Each number is 200 + 40 x the weight over its row's rms, rounded and kept within 0 to 999. Layers, rows and columns count from 0. The size before them is the row's rms in percent of the matrix's.

# layer 7 MLP down (transposed), 2560x640, rms 0.0528, rows 1169-1196, columns 384-511
094,195,229,149,262,221,199,230,171,225,147,224,212,176,154,162,239,271,286,179,147,193,296,164,185,246,267,184,120,150,137,229,204,213,182,165,225,249,80,284,173,157,177,242,271,139,133,255,211,183,218,268,226,147,193,217,254,125,197,157,175,262,222,259,145,175,269,170,147,184,206,228,271,177,192,213,140,192,157,212,229,213,183,185,268,219,172,190,167,204,224,105,128,236,217,248,239,168,198,217,161,212,180,161,203,139,220,158,155,205,246,161,166,230,179,183,183,222,231,189,193,174,156,142,265,288,166,262,200
104,193,160,247,183,195,193,168,193,200,117,156,152,245,226,161,217,223,237,167,168,301,162,170,264,182,147,169,174,208,220,134,165,230,112,152,156,224,173,135,219,170,265,228,196,216,179,245,156,145,163,174,238,226,205,116,208,96,165,166,267,218,190,177,194,208,258,170,165,195,229,170,160,269,196,168,196,178,206,227,206,185,168,169,208,64,183,167,152,137,215,189,111,155,194,170,227,199,227,232,229,146,265,258,220,195,224,180,177,156,191,214,162,193,202,166,181,200,231,257,211,224,189,213,145,185,306,214,175
098,202,167,246,192,192,212,196,252,165,223,188,204,129,174,249,200,153,150,209,187,199,195,207,194,228,209,249,259,216,197,170,185,206,148,206,188,177,182,219,233,186,143,248,209,267,178,182,225,187,208,124,236,196,226,248,203,135,255,164,211,250,143,180,156,195,208,230,220,187,172,181,281,261,226,173,133,145,176,218,252,163,183,206,145,192,286,276,226,143,128,191,154,227,230,269,187,196,205,154,247,257,202,249,238,220,132,149,285,222,142,139,124,158,163,218,135,167,167,159,142,196,240,196,161,208,203,212,259
091,197,227,180,160,195,249,125,131,272,165,261,226,265,198,190,172,216,211,232,181,115,246,279,254,249,195,193,182,173,210,198,255,112,197,246,280,205,213,170,197,174,159,194,271,231,230,220,122,268,244,277,213,178,170,237,239,180,297,258,216,162,198,175,213,230,236,207,182,138,230,181,171,262,216,178,173,186,168,233,220,160,242,178,210,197,175,159,162,209,218,245,185,198,169,182,242,154,152,228,249,159,180,172,266,196,128,185,124,255,234,253,204,164,199,209,185,207,274,215,224,222,168,176,255,260,222,197,193
095,201,164,160,198,246,147,174,191,206,194,238,172,130,219,214,192,161,154,200,187,207,104,225,218,193,198,153,224,259,197,186,187,235,208,189,292,219,239,261,170,190,169,173,216,194,265,224,226,187,163,199,149,136,243,205,192,166,223,158,225,234,218,207,219,222,226,173,219,190,157,207,195,175,235,158,195,130,229,141,187,231,131,219,208,203,138,186,248,188,179,209,170,185,182,156,190,214,252,266,171,176,173,107,240,247,158,198,242,205,208,259,223,167,204,197,156,213,158,237,184,205,178,165,150,214,138,208,226
092,146,205,284,203,210,199,119,133,148,278,229,222,216,205,265,233,237,203,186,230,186,222,186,205,172,140,213,199,193,153,194,191,223,179,179,177,167,198,200,261,307,193,197,120,294,157,233,158,208,178,223,150,217,228,186,227,182,244,209,171,238,273,150,245,209,215,185,131,187,165,224,253,178,159,263,230,197,222,157,177,137,216,174,204,234,155,246,207,274,237,186,142,202,219,158,147,140,193,253,223,153,139,220,242,185,289,229,264,198,203,197,272,276,201,186,273,243,186,187,237,192,190,241,186,120,220,193,239
101,188,192,228,202,261,201,209,205,138,181,223,215,186,256,251,176,202,254,246,147,152,181,185,210,181,123,223,216,202,192,201,205,133,198,258,216,209,195,224,189,191,232,256,169,229,194,213,274,140,188,196,251,233,164,197,262,296,276,155,166,188,235,164,222,230,211,174,204,192,186,119,166,242,167,212,140,159,172,223,175,210,249,144,162,228,242,236,186,200,242,139,213,228,224,184,200,243,200,198,200,258,199,149,287,199,195,236,216,206,219,230,228,163,142,154,228,182,209,279,238,225,228,214,210,196,220,117,201
100,212,157,215,142,216,286,279,145,213,241,181,274,143,185,194,183,195,207,154,206,213,153,226,142,179,101,233,187,234,170,133,204,126,110,224,224,165,181,224,85,200,164,213,270,160,216,244,195,175,178,205,128,219,202,245,150,176,191,235,220,212,146,198,191,222,236,230,142,193,223,132,204,219,199,257,209,214,211,225,202,182,177,192,220,200,238,264,204,224,185,214,170,258,189,218,231,203,174,274,178,197,157,196,187,221,213,143,174,213,197,160,201,187,189,278,244,250,181,163,196,231,184,185,158,228,223,217,199
091,110,230,185,216,202,209,166,223,217,153,264,283,197,211,221,273,149,242,192,303,161,227,210,165,183,164,131,244,145,223,191,253,211,192,187,166,269,150,146,159,274,216,210,200,214,183,171,168,244,256,208,179,264,166,191,168,160,246,140,202,246,185,204,216,157,203,228,180,222,236,182,247,173,134,237,211,155,267,171,161,199,190,179,187,214,190,194,226,186,225,111,185,188,212,204,224,201,186,195,251,165,200,270,227,235,207,229,147,163,231,211,251,171,159,192,223,182,276,197,169,142,215,202,238,215,228,203,212
099,236,225,222,172,199,187,182,189,199,214,187,247,203,210,267,232,244,184,176,212,181,220,205,185,140,190,212,261,192,165,233,251,261,215,170,201,244,196,195,177,164,215,152,120,231,234,180,178,210,191,161,159,201,179,188,198,170,183,230,212,187,199,234,151,154,202,182,188,191,175,230,267,224,195,172,153,177,183,163,182,234,175,153,147,193,174,212,279,199,181,266,195,285,178,225,166,225,159,241,198,249,142,256,188,142,191,144,203,250,179,222,119,184,125,209,173,173,196,229,223,206,257,234,256,129,177,174,205
127,218,184,220,217,258,220,152,274,237,242,201,243,210,204,223,190,165,192,222,142,197,185,184,218,208,129,204,202,255,248,193,126,179,170,215,189,161,125,214,211,169,146,162,191,225,174,159,226,235,202,148,266,213,183,204,243,198,160,137,165,142,128,197,231,219,229,241,78,272,228,218,254,189,234,155,185,228,212,224,245,214,113,193,210,229,149,218,173,238,172,289,220,208,182,197,200,202,201,190,258,213,210,209,230,206,188,212,210,216,184,139,196,193,209,162,225,239,160,205,165,200,182,204,216,181,229,161,223
097,174,139,211,268,152,208,207,166,253,106,208,142,273,156,208,189,266,188,186,189,241,267,221,188,256,140,176,204,242,178,160,221,192,183,190,192,223,189,192,217,226,240,264,197,309,175,159,177,230,214,249,221,207,211,187,165,255,261,171,247,235,207,180,173,207,142,233,191,258,177,150,217,212,222,261,251,207,215,240,145,246,271,189,246,179,235,182,143,261,174,253,282,207,219,228,212,170,218,115,145,131,151,216,224,193,172,207,240,224,150,265,215,180,165,248,221,145,195,162,201,174,241,240,162,319,188,228,177
093,169,256,198,205,185,152,152,184,251,193,204,140,237,165,185,182,181,198,110,219,182,156,226,156,166,198,178,182,177,132,235,134,266,188,176,170,162,176,171,245,186,179,142,265,150,204,194,242,222,184,241,242,229,177,171,205,303,254,176,139,210,199,230,195,173,206,229,218,215,150,158,189,205,193,210,187,266,159,192,131,205,213,255,174,99,184,217,166,210,231,238,227,273,273,214,213,282,276,194,216,143,232,128,243,207,237,260,178,180,165,274,197,184,210,231,163,145,192,175,178,177,246,199,119,179,258,183,246
105,157,151,177,255,240,295,210,200,178,153,175,160,256,237,263,184,210,211,184,202,204,179,248,262,195,166,100,144,171,203,179,216,156,189,205,162,152,224,239,247,211,216,170,181,145,237,205,141,125,154,172,174,232,306,183,176,217,228,245,145,206,190,262,214,168,243,193,89,187,171,102,223,196,226,206,198,216,162,183,187,199,251,213,244,184,219,221,125,191,159,155,177,187,172,169,212,247,140,184,201,164,205,158,224,182,194,228,253,187,202,236,203,189,265,165,117,219,222,214,210,214,214,223,192,261,224,176,322
093,234,197,211,280,190,169,170,267,195,236,232,221,161,186,161,143,203,141,167,178,197,190,131,247,234,181,240,210,275,234,191,150,296,192,216,188,243,200,160,169,236,183,233,192,259,173,289,159,235,209,178,199,223,192,188,189,110,188,208,219,263,213,172,187,184,213,177,160,259,196,204,179,181,192,202,229,269,229,242,237,157,216,162,120,234,201,224,163,169,191,242,198,147,228,161,319,163,221,171,171,139,173,272,187,207,192,255,261,194,298,184,137,193,192,240,138,122,139,233,221,204,152,162,271,243,193,194,248
093,246,160,227,257,156,216,112,287,260,183,246,210,256,270,212,222,212,197,210,241,250,174,192,225,188,154,217,221,212,198,151,206,237,214,280,208,201,154,307,190,145,210,188,208,182,167,231,153,159,151,120,223,135,229,181,278,229,197,190,189,199,222,126,223,138,206,191,137,224,191,213,194,195,165,213,213,222,180,211,220,199,252,89,233,177,173,187,236,230,192,296,202,168,163,192,213,169,194,204,144,184,161,195,160,207,166,159,217,206,160,243,114,196,188,224,224,185,188,159,218,232,190,200,203,204,245,213,202
104,172,175,169,178,103,166,219,217,194,242,143,153,246,194,219,162,208,177,176,235,130,212,159,227,105,213,146,194,182,261,165,227,189,192,230,192,237,186,137,221,207,196,175,212,202,165,152,164,141,201,154,151,203,148,190,224,226,215,143,242,172,210,129,215,179,234,200,196,167,238,140,154,177,165,137,256,239,191,123,270,235,174,251,172,209,187,190,136,184,196,196,227,226,173,175,281,206,183,151,152,189,253,203,189,247,214,177,238,225,210,170,195,212,219,153,124,273,221,184,159,180,170,320,204,143,187,147,148
098,207,221,193,206,171,127,240,225,268,190,228,179,207,204,212,192,204,170,213,281,208,185,180,132,235,225,179,213,185,249,253,85,161,173,215,115,148,198,168,230,240,174,194,182,203,83,184,209,237,194,233,179,165,117,201,216,214,140,247,193,127,116,223,254,172,198,204,242,149,212,250,184,319,271,221,199,174,220,200,246,110,196,209,263,236,173,214,153,236,138,182,189,206,186,226,207,250,244,193,204,219,166,245,224,153,171,139,154,131,201,256,196,165,262,213,239,178,194,267,177,247,214,184,194,89,180,182,245
102,212,202,237,228,225,242,158,278,234,207,258,170,202,207,147,158,200,184,188,127,207,197,224,180,255,190,201,312,230,230,205,156,225,244,176,226,142,175,259,281,159,227,221,144,273,173,179,189,175,154,95,188,167,127,200,167,183,217,157,230,112,194,218,259,230,172,233,199,223,205,237,259,181,218,126,181,255,137,194,177,189,168,152,284,141,196,231,179,189,222,225,158,230,187,187,237,194,284,219,207,238,283,180,220,126,192,210,214,143,293,132,180,225,241,132,170,174,309,162,269,249,206,170,192,202,281,221,200
120,230,219,137,202,202,225,214,248,205,215,175,208,205,212,178,143,210,159,162,115,188,170,184,274,180,181,260,176,211,174,248,268,271,207,148,236,182,166,171,201,163,218,161,256,215,204,186,216,168,206,233,209,194,227,156,135,158,170,252,236,161,233,200,199,246,141,143,183,211,254,215,203,206,194,213,211,239,229,158,272,200,160,178,184,164,169,241,299,130,146,281,207,146,239,201,266,131,243,257,180,164,176,220,197,214,128,174,151,175,176,230,241,93,194,236,192,152,214,143,266,202,191,153,189,208,271,257,198
099,162,157,166,161,248,150,270,208,187,189,223,250,192,228,191,222,159,173,242,192,233,221,201,155,177,206,145,297,208,237,173,226,200,169,198,286,207,222,279,135,211,227,198,156,235,220,159,219,254,127,263,263,198,228,216,278,250,213,217,143,234,182,106,141,229,223,198,150,225,237,173,225,154,112,252,210,122,189,209,159,108,212,209,289,212,243,147,179,196,242,178,185,179,282,170,149,238,177,220,154,188,169,233,239,205,158,159,189,199,239,181,135,133,186,216,231,201,170,275,186,263,189,159,228,226,185,175,228
099,273,139,239,203,231,185,140,188,186,205,168,222,152,157,214,196,215,257,164,157,177,150,199,172,214,249,198,214,179,188,166,199,233,219,183,232,214,157,235,180,191,248,191,204,150,160,205,139,214,222,223,217,197,247,216,217,197,255,221,194,177,149,198,253,169,148,217,220,105,188,219,277,178,210,211,176,259,223,193,120,155,184,254,182,172,204,200,236,202,129,193,266,195,148,247,187,180,155,223,208,141,221,228,171,180,186,180,217,198,276,307,238,190,220,223,166,183,164,189,179,150,214,187,148,176,213,197,216
101,189,228,138,179,194,139,223,195,178,222,235,85,214,210,178,187,206,129,168,199,195,201,194,162,130,215,243,246,248,116,274,155,264,163,199,292,185,237,176,196,192,208,243,169,197,181,183,272,208,229,225,277,174,234,202,199,190,279,211,151,236,179,262,183,184,131,282,216,247,217,136,247,255,227,149,222,185,166,225,214,251,227,240,216,181,204,180,224,184,166,265,176,133,225,222,214,176,246,248,191,217,152,181,177,245,181,190,145,189,227,173,164,281,208,221,249,166,97,184,173,252,244,224,248,202,236,240,172
104,167,194,306,108,171,170,237,220,126,228,188,261,177,149,167,176,245,201,176,214,185,174,140,217,165,208,194,254,250,175,201,154,126,211,219,176,203,229,203,238,185,201,206,248,207,138,155,222,215,197,213,177,158,181,181,248,256,212,229,246,143,175,192,186,236,194,231,177,158,220,167,185,253,179,124,243,152,203,213,264,219,187,207,157,229,268,192,141,198,190,225,157,183,216,154,223,141,164,211,170,171,172,152,198,175,211,287,175,181,173,226,243,174,244,248,176,228,148,222,216,258,179,259,194,206,184,169,244
112,166,138,113,159,240,267,149,246,134,184,191,174,236,183,204,245,154,205,272,184,171,247,235,156,189,188,156,222,172,216,240,180,200,207,193,205,215,283,192,273,256,211,212,164,212,274,170,249,223,158,225,220,222,258,182,231,215,202,179,189,190,147,235,247,145,258,167,231,147,186,157,144,192,199,221,224,192,207,243,214,232,127,225,220,271,157,237,264,237,157,154,129,213,158,123,198,174,154,203,137,190,224,146,265,144,160,181,217,273,163,199,247,168,230,135,224,227,210,208,229,199,250,224,155,191,142,209,228
094,203,120,180,201,127,174,224,179,166,198,207,156,230,162,209,241,217,240,81,188,214,193,136,144,172,181,249,156,195,228,170,157,185,172,205,266,220,152,208,197,195,186,191,242,233,157,172,182,173,203,191,197,213,152,242,185,257,227,164,191,148,192,191,160,167,140,161,167,236,241,151,160,181,215,217,211,113,157,246,196,219,218,180,150,256,198,252,229,166,153,138,154,176,162,224,166,202,209,219,212,249,240,219,193,170,239,127,213,229,137,183,192,215,212,184,189,187,266,246,201,230,197,236,165,211,197,144,266
097,153,178,237,255,231,181,237,187,156,170,149,186,190,154,249,171,158,207,163,220,164,174,265,155,147,162,143,204,223,246,258,215,208,214,214,152,127,138,173,176,149,246,225,144,137,208,192,192,201,192,231,242,191,170,183,178,164,229,180,240,212,185,220,236,233,191,205,177,285,210,207,177,186,162,197,133,243,218,198,217,204,139,154,182,297,221,156,135,282,264,177,238,257,173,247,239,188,185,166,160,209,227,246,181,254,174,219,169,275,232,263,188,232,229,234,246,212,216,190,213,243,128,181,225,183,146,159,223
090,197,190,107,157,248,131,211,220,213,255,233,225,139,187,215,264,239,196,232,209,208,223,269,224,202,153,135,269,167,255,168,211,164,262,181,195,136,195,160,196,170,232,138,130,267,196,255,163,222,191,220,208,212,273,206,138,168,231,136,251,232,233,179,224,227,178,291,175,235,158,209,147,200,210,213,176,182,221,198,247,174,114,218,146,181,134,179,280,144,255,185,221,130,162,326,158,201,196,177,281,175,218,210,235,162,220,153,169,190,128,251,213,180,205,99,237,226,154,211,249,154,180,222,193,190,161,148,208
# layer 7 MLP up, 2560x640, rms 0.0522, rows 1170-1196, columns 384-511
103,226,154,202,108,164,190,186,260,240,192,191,157,194,189,155,193,181,188,233,228,160,184,208,170,183,184,222,163,203,167,238,192,203,221,227,214,206,219,197,258,158,91,153,130,229,221,180,235,153,168,206,139,200,239,161,177,195,209,210,180,228,183,251,209,126,163,218,173,253,188,208,195,182,270,250,116,179,96,192,137,164,144,163,159,166,205,155,219,240,236,168,158,227,219,219,190,228,238,100,218,223,228,167,162,200,170,153,259,198,303,270,157,221,283,199,207,217,205,259,156,189,230,187,190,209,152,230,275
099,177,145,126,205,180,166,219,227,204,178,125,193,170,134,231,306,219,197,203,199,128,219,190,227,197,192,228,156,260,70,160,199,204,197,195,261,235,110,174,199,266,209,211,228,217,252,213,191,196,273,202,178,252,173,143,166,221,199,195,188,164,196,249,224,185,182,262,203,168,157,235,218,183,190,193,301,221,208,140,282,260,229,189,146,238,220,232,222,170,205,151,220,217,161,166,228,179,255,199,178,199,211,104,230,230,202,146,196,142,248,239,268,153,163,123,178,106,240,176,187,190,316,228,266,200,165,255,140
090,271,186,232,174,172,214,268,160,205,182,206,240,121,214,190,221,210,215,117,219,194,273,210,207,244,192,226,268,170,192,152,120,183,240,194,204,226,154,209,172,185,208,217,174,253,117,147,265,127,151,213,141,243,208,201,148,194,282,192,221,157,154,249,210,187,195,216,226,178,187,165,159,133,205,173,136,209,160,230,186,191,235,245,165,220,142,193,237,211,242,143,250,185,256,188,186,279,226,238,197,212,187,215,121,192,248,160,242,168,150,234,261,239,183,258,171,256,182,219,191,147,226,155,187,97,106,276,247
095,214,298,173,252,203,204,152,263,180,202,181,178,198,180,178,253,209,199,181,321,187,217,217,214,231,191,212,200,165,239,240,223,145,191,242,239,172,137,182,202,159,242,274,184,268,213,237,132,208,229,170,179,168,163,206,147,217,184,171,182,179,203,191,141,125,198,199,195,208,170,135,181,228,176,133,183,157,175,195,176,190,297,146,227,193,200,258,187,176,165,213,303,247,242,215,192,230,178,242,246,198,226,184,146,70,237,186,249,231,200,212,214,168,214,225,202,178,234,172,224,188,229,200,118,137,235,193,197
096,191,191,209,213,194,184,274,210,281,175,104,199,301,196,190,64,130,188,198,173,266,225,208,159,225,245,86,184,145,289,141,259,199,208,216,197,153,234,222,235,128,204,178,246,171,262,164,234,195,242,219,162,223,229,244,198,153,183,174,154,241,125,159,225,125,237,158,233,235,205,158,231,167,181,189,169,283,237,244,155,212,184,223,157,180,194,171,140,126,265,219,210,170,189,216,177,259,274,214,162,238,101,225,247,180,213,226,177,213,149,188,148,208,224,172,151,218,255,169,262,214,160,140,260,181,222,140,218
101,210,230,178,201,190,229,205,126,227,199,217,230,194,183,104,180,164,219,116,172,202,152,160,174,125,240,104,208,252,123,210,197,238,170,185,123,217,200,205,154,249,214,182,267,154,150,225,141,132,217,169,168,228,168,174,135,147,229,212,235,213,210,268,206,182,160,165,171,279,209,165,215,213,157,193,182,191,197,195,191,137,178,220,122,180,208,273,189,179,233,230,185,157,188,205,186,198,160,234,210,146,121,222,129,224,170,201,210,234,147,198,120,182,173,229,225,187,238,279,305,201,198,243,202,211,278,189,234
104,211,229,340,188,240,158,146,206,191,181,235,185,222,155,156,266,235,247,187,211,252,231,235,210,189,173,191,135,193,205,215,138,163,123,149,161,184,162,175,196,288,152,248,170,154,199,209,155,188,212,214,275,177,167,148,136,199,196,183,161,222,83,173,212,208,239,192,193,213,158,192,171,261,207,153,178,204,226,144,197,216,151,197,244,147,260,158,180,138,131,213,238,319,183,169,274,211,233,175,208,198,147,250,213,210,179,181,195,212,210,193,180,186,93,97,212,197,188,206,233,180,200,222,190,181,196,223,209
099,256,154,98,254,155,175,206,160,194,188,207,218,200,150,231,139,260,231,212,114,188,179,168,236,267,216,275,169,249,183,169,197,219,217,206,249,150,223,180,194,242,190,241,180,193,180,196,288,219,126,201,223,136,216,169,178,231,200,193,147,180,184,226,207,243,135,206,199,195,177,193,208,249,240,186,170,192,157,156,220,224,285,203,335,213,214,182,225,231,172,290,255,220,169,208,229,243,208,204,160,189,193,205,262,246,249,195,237,187,249,242,235,250,257,221,162,250,131,259,162,217,167,266,214,241,232,190,252
100,214,228,202,206,221,144,260,188,166,244,250,200,158,134,236,217,213,211,233,140,203,207,254,228,270,147,245,218,173,206,167,146,127,190,173,159,216,197,143,164,216,206,165,127,243,234,194,199,141,240,162,220,135,148,153,173,202,175,220,194,280,199,168,233,203,135,225,150,203,146,171,172,215,198,204,210,131,226,263,188,237,218,215,207,137,203,205,262,150,203,155,220,154,203,244,203,134,148,191,238,167,220,255,214,199,251,202,137,263,198,127,221,222,205,148,241,115,225,131,173,162,232,204,191,249,175,198,206
119,163,191,175,143,226,163,150,261,281,194,158,253,264,214,172,199,202,223,195,144,125,191,200,197,167,168,248,177,179,261,173,173,201,170,215,240,235,178,197,234,178,193,223,230,204,219,234,139,214,263,88,168,235,131,223,177,188,176,177,172,215,174,233,209,226,91,191,157,119,186,227,193,175,218,282,226,148,232,233,175,190,179,183,197,211,183,269,242,176,235,206,229,201,238,247,193,183,247,260,282,141,190,183,225,171,210,213,201,164,175,139,192,247,272,146,237,243,168,219,143,267,174,288,136,217,145,183,147
098,120,194,216,222,219,208,127,228,163,213,113,236,127,198,262,262,197,268,258,186,268,213,273,305,185,179,168,185,205,146,221,101,175,169,180,265,107,233,180,112,206,232,235,195,241,232,191,155,193,116,221,237,249,166,188,253,200,199,226,219,169,169,207,279,193,212,171,160,249,206,193,138,208,223,213,138,166,232,173,207,131,249,176,207,237,122,192,155,243,186,169,205,229,208,226,185,149,190,142,188,264,197,177,253,227,213,215,299,173,263,200,220,172,196,246,181,183,216,127,219,164,266,230,226,211,256,214,199
098,181,238,177,180,232,233,233,229,210,184,156,169,219,226,138,235,204,142,216,231,233,212,200,243,150,144,212,172,249,280,228,247,181,174,185,212,216,212,205,167,232,164,204,198,174,201,146,231,307,209,226,146,206,178,223,228,142,187,192,174,240,179,160,144,146,226,114,196,190,239,159,231,220,222,111,177,173,235,185,216,219,182,188,218,234,191,159,144,196,202,226,201,208,199,164,208,229,142,232,173,191,206,241,198,183,225,233,225,227,201,164,192,205,172,218,277,183,173,265,277,208,183,154,237,169,160,137,193
105,204,173,222,230,234,210,148,154,172,183,244,205,218,247,182,243,220,161,257,241,208,228,191,194,185,201,224,186,165,176,205,147,223,260,240,230,190,142,158,205,239,144,167,210,222,229,177,206,217,150,136,144,186,196,252,163,176,228,185,144,174,144,164,169,165,252,226,225,228,222,248,160,146,199,193,187,141,210,226,236,185,235,215,182,191,206,175,194,176,190,218,238,179,201,217,178,157,229,240,194,200,206,105,125,218,258,188,178,286,197,232,189,234,227,268,135,220,178,215,68,182,276,170,180,196,162,184,145
094,224,231,223,200,145,217,228,177,206,185,160,132,223,238,200,235,231,225,247,219,278,168,244,254,182,181,171,176,180,236,186,181,225,165,261,157,200,125,184,217,164,160,224,229,140,223,175,224,186,219,233,206,188,195,183,81,276,212,253,174,220,191,288,202,240,230,158,165,137,171,170,237,201,160,198,172,193,200,173,192,228,124,163,247,165,187,200,168,199,172,176,231,218,187,259,171,194,136,205,190,206,214,159,225,189,180,208,119,250,146,213,212,223,153,204,256,281,269,203,227,223,272,220,175,226,199,195,196
092,209,234,225,202,203,221,260,193,194,155,180,153,210,198,226,239,132,238,181,163,278,258,153,215,232,171,193,223,273,143,244,149,195,176,165,225,108,202,171,209,208,215,256,223,150,147,209,287,198,204,145,150,285,152,232,181,258,174,211,232,220,211,282,140,253,186,214,279,167,252,198,217,274,224,220,246,113,286,230,132,167,186,139,180,246,244,178,184,203,247,223,211,196,287,157,171,200,174,167,209,177,221,205,252,185,178,207,175,242,169,184,182,188,271,181,153,203,249,262,143,208,240,148,183,194,203,216,209
106,120,263,173,141,233,185,174,179,202,237,116,172,174,207,270,189,161,187,202,220,166,222,212,151,250,212,173,240,252,287,184,233,227,258,209,197,194,196,186,201,187,149,215,114,228,143,208,243,97,200,229,153,199,246,169,161,254,142,208,180,238,138,200,118,232,164,165,151,208,211,230,158,201,205,172,153,155,109,185,185,197,245,235,191,137,226,182,184,201,157,200,232,241,225,268,157,278,267,233,236,192,191,170,158,171,157,213,144,146,200,167,180,272,212,201,218,187,165,278,168,251,196,243,193,234,178,184,174
088,108,133,236,172,128,134,150,206,263,230,175,235,198,159,204,135,182,180,199,161,282,229,173,177,211,187,216,187,141,202,164,205,288,201,226,193,160,205,248,261,208,169,160,173,162,194,155,189,135,200,249,268,182,152,249,237,222,216,125,249,227,275,223,217,164,200,278,168,181,202,210,214,246,199,292,194,149,183,216,148,140,223,160,191,215,208,197,200,130,199,215,238,184,177,125,210,290,184,195,207,170,200,235,250,231,161,152,203,159,182,192,185,222,258,261,182,188,181,202,165,149,222,211,179,214,194,196,190
098,235,200,265,200,172,145,180,229,220,248,178,188,184,170,244,207,194,183,162,191,146,201,192,140,190,199,130,223,191,237,233,98,173,261,209,227,224,251,220,211,189,199,209,211,260,165,182,282,165,115,207,192,262,179,113,112,210,128,201,198,184,167,191,175,138,265,156,197,171,212,220,159,279,216,261,185,201,213,123,161,233,234,243,217,213,197,263,214,231,205,168,212,271,159,232,254,195,189,125,197,160,77,221,136,143,253,207,225,218,154,183,166,154,125,223,190,259,194,158,181,178,194,174,153,211,213,156,223
113,219,223,184,203,211,278,139,164,227,241,153,221,201,190,145,147,202,253,146,72,145,138,214,203,229,179,240,228,151,194,203,267,237,231,191,187,178,212,186,255,160,179,163,151,115,225,117,220,203,206,183,174,198,172,203,210,252,226,230,201,161,119,204,202,201,178,141,136,204,191,172,196,265,205,258,162,214,205,247,215,210,185,210,169,233,201,244,158,131,195,145,185,207,238,203,247,213,210,237,221,198,187,240,186,238,190,214,150,145,204,213,234,121,235,160,221,174,222,202,285,79,250,156,206,225,200,220,142
102,154,163,127,219,179,173,138,150,196,184,210,159,186,216,194,237,238,209,168,154,249,182,207,182,201,187,119,225,245,142,200,154,178,170,191,207,189,192,160,219,74,233,205,211,194,110,242,191,130,227,246,145,178,157,225,96,211,146,179,162,160,289,201,193,233,194,198,206,168,178,204,252,176,259,225,240,187,220,184,178,163,203,186,183,156,171,232,229,197,204,172,191,210,242,316,220,166,213,217,265,217,155,203,161,161,219,215,163,221,193,191,213,226,129,232,176,168,159,235,221,166,132,195,190,197,191,223,186
098,174,162,186,251,272,201,173,215,207,183,209,240,228,319,220,189,151,208,190,208,188,270,135,172,237,206,189,195,222,238,223,185,202,171,187,183,225,180,234,107,248,164,233,139,115,227,177,241,206,281,281,163,177,125,205,188,102,241,185,156,215,183,198,140,168,237,263,247,194,266,269,207,173,183,228,212,233,189,170,259,205,224,269,191,174,271,152,176,131,237,205,171,189,185,169,215,253,177,214,225,201,153,200,171,191,149,215,254,233,199,190,230,164,199,181,235,231,270,177,188,206,221,187,175,174,217,130,193
099,183,122,231,229,275,198,141,190,231,261,222,267,163,225,247,210,245,200,145,230,196,255,162,240,205,214,209,177,246,211,253,217,171,212,232,184,182,197,104,244,194,156,171,178,187,244,192,134,192,190,139,171,137,263,212,146,214,203,158,179,199,258,238,190,192,202,102,148,191,190,244,228,180,170,213,247,171,254,253,181,135,235,229,203,228,236,204,319,235,269,200,249,118,122,298,260,166,137,243,231,110,210,240,250,183,235,172,186,257,137,287,165,225,111,153,126,224,137,223,213,228,187,208,156,134,78,181,192
105,167,94,246,119,197,173,207,139,165,234,229,184,191,273,302,249,222,208,166,170,129,190,189,146,111,138,228,174,212,188,237,164,193,155,217,246,162,262,207,181,160,163,159,187,246,244,133,164,227,229,280,187,149,245,197,255,241,157,143,282,192,183,158,221,177,236,220,248,225,211,240,197,171,178,175,206,170,169,170,299,193,203,188,223,197,222,221,194,156,214,165,228,124,168,202,198,235,123,222,176,170,262,161,173,209,155,196,146,246,179,182,176,164,252,179,124,165,220,143,241,236,186,235,181,192,166,244,268
104,197,252,151,185,244,257,139,221,309,239,236,269,145,199,156,298,155,219,151,206,255,190,216,230,182,244,198,143,207,190,246,133,170,131,178,160,226,225,212,224,158,149,185,153,263,151,225,205,237,214,204,250,180,195,173,204,207,191,204,266,199,223,216,251,198,189,244,202,157,248,193,180,186,149,222,265,186,174,271,244,144,74,186,154,192,156,215,192,182,226,184,236,153,216,113,191,197,126,223,197,249,227,191,273,169,193,165,129,231,255,193,206,268,251,206,150,187,208,252,209,208,190,228,182,177,162,246,181
097,186,228,211,209,169,238,145,169,218,236,161,153,163,238,121,171,218,156,156,239,156,143,209,180,179,154,314,202,199,103,173,189,167,261,224,175,190,258,211,167,252,167,207,192,226,243,180,242,171,228,257,157,135,123,153,151,182,164,198,210,169,196,193,190,173,164,231,137,229,131,269,155,194,146,193,219,224,164,201,223,236,179,185,208,228,191,193,272,259,220,213,228,166,201,270,190,217,243,237,174,150,206,220,189,152,195,248,189,238,213,185,226,151,216,269,197,154,54,174,251,219,226,102,259,154,194,168,183
100,225,163,187,181,226,194,165,253,208,242,218,150,170,180,216,194,226,180,200,231,232,214,241,205,199,116,210,218,229,174,209,228,141,249,263,281,202,250,265,215,218,252,162,206,231,133,224,225,190,191,237,221,232,179,143,211,211,179,226,215,202,280,231,136,189,213,165,198,128,217,197,204,300,224,145,270,191,152,181,203,203,237,167,219,140,212,221,185,249,204,147,184,228,176,149,160,234,190,159,173,174,179,152,202,209,141,268,249,152,188,226,185,166,219,179,203,193,168,265,255,232,216,206,178,196,197,237,192
098,219,142,222,274,169,214,224,289,99,179,180,224,157,200,220,165,217,192,215,166,197,247,219,271,224,210,163,168,251,209,217,218,267,212,192,110,232,175,199,158,193,241,172,292,137,188,193,222,146,146,190,152,173,277,153,191,200,226,145,207,154,176,177,184,182,187,189,220,199,170,158,167,194,117,148,173,217,210,189,201,108,227,220,170,282,186,164,216,205,201,230,194,244,275,284,251,199,229,224,222,157,175,154,197,273,222,277,225,233,247,157,157,251,133,228,134,182,260,232,192,146,188,280,216,215,188,123,183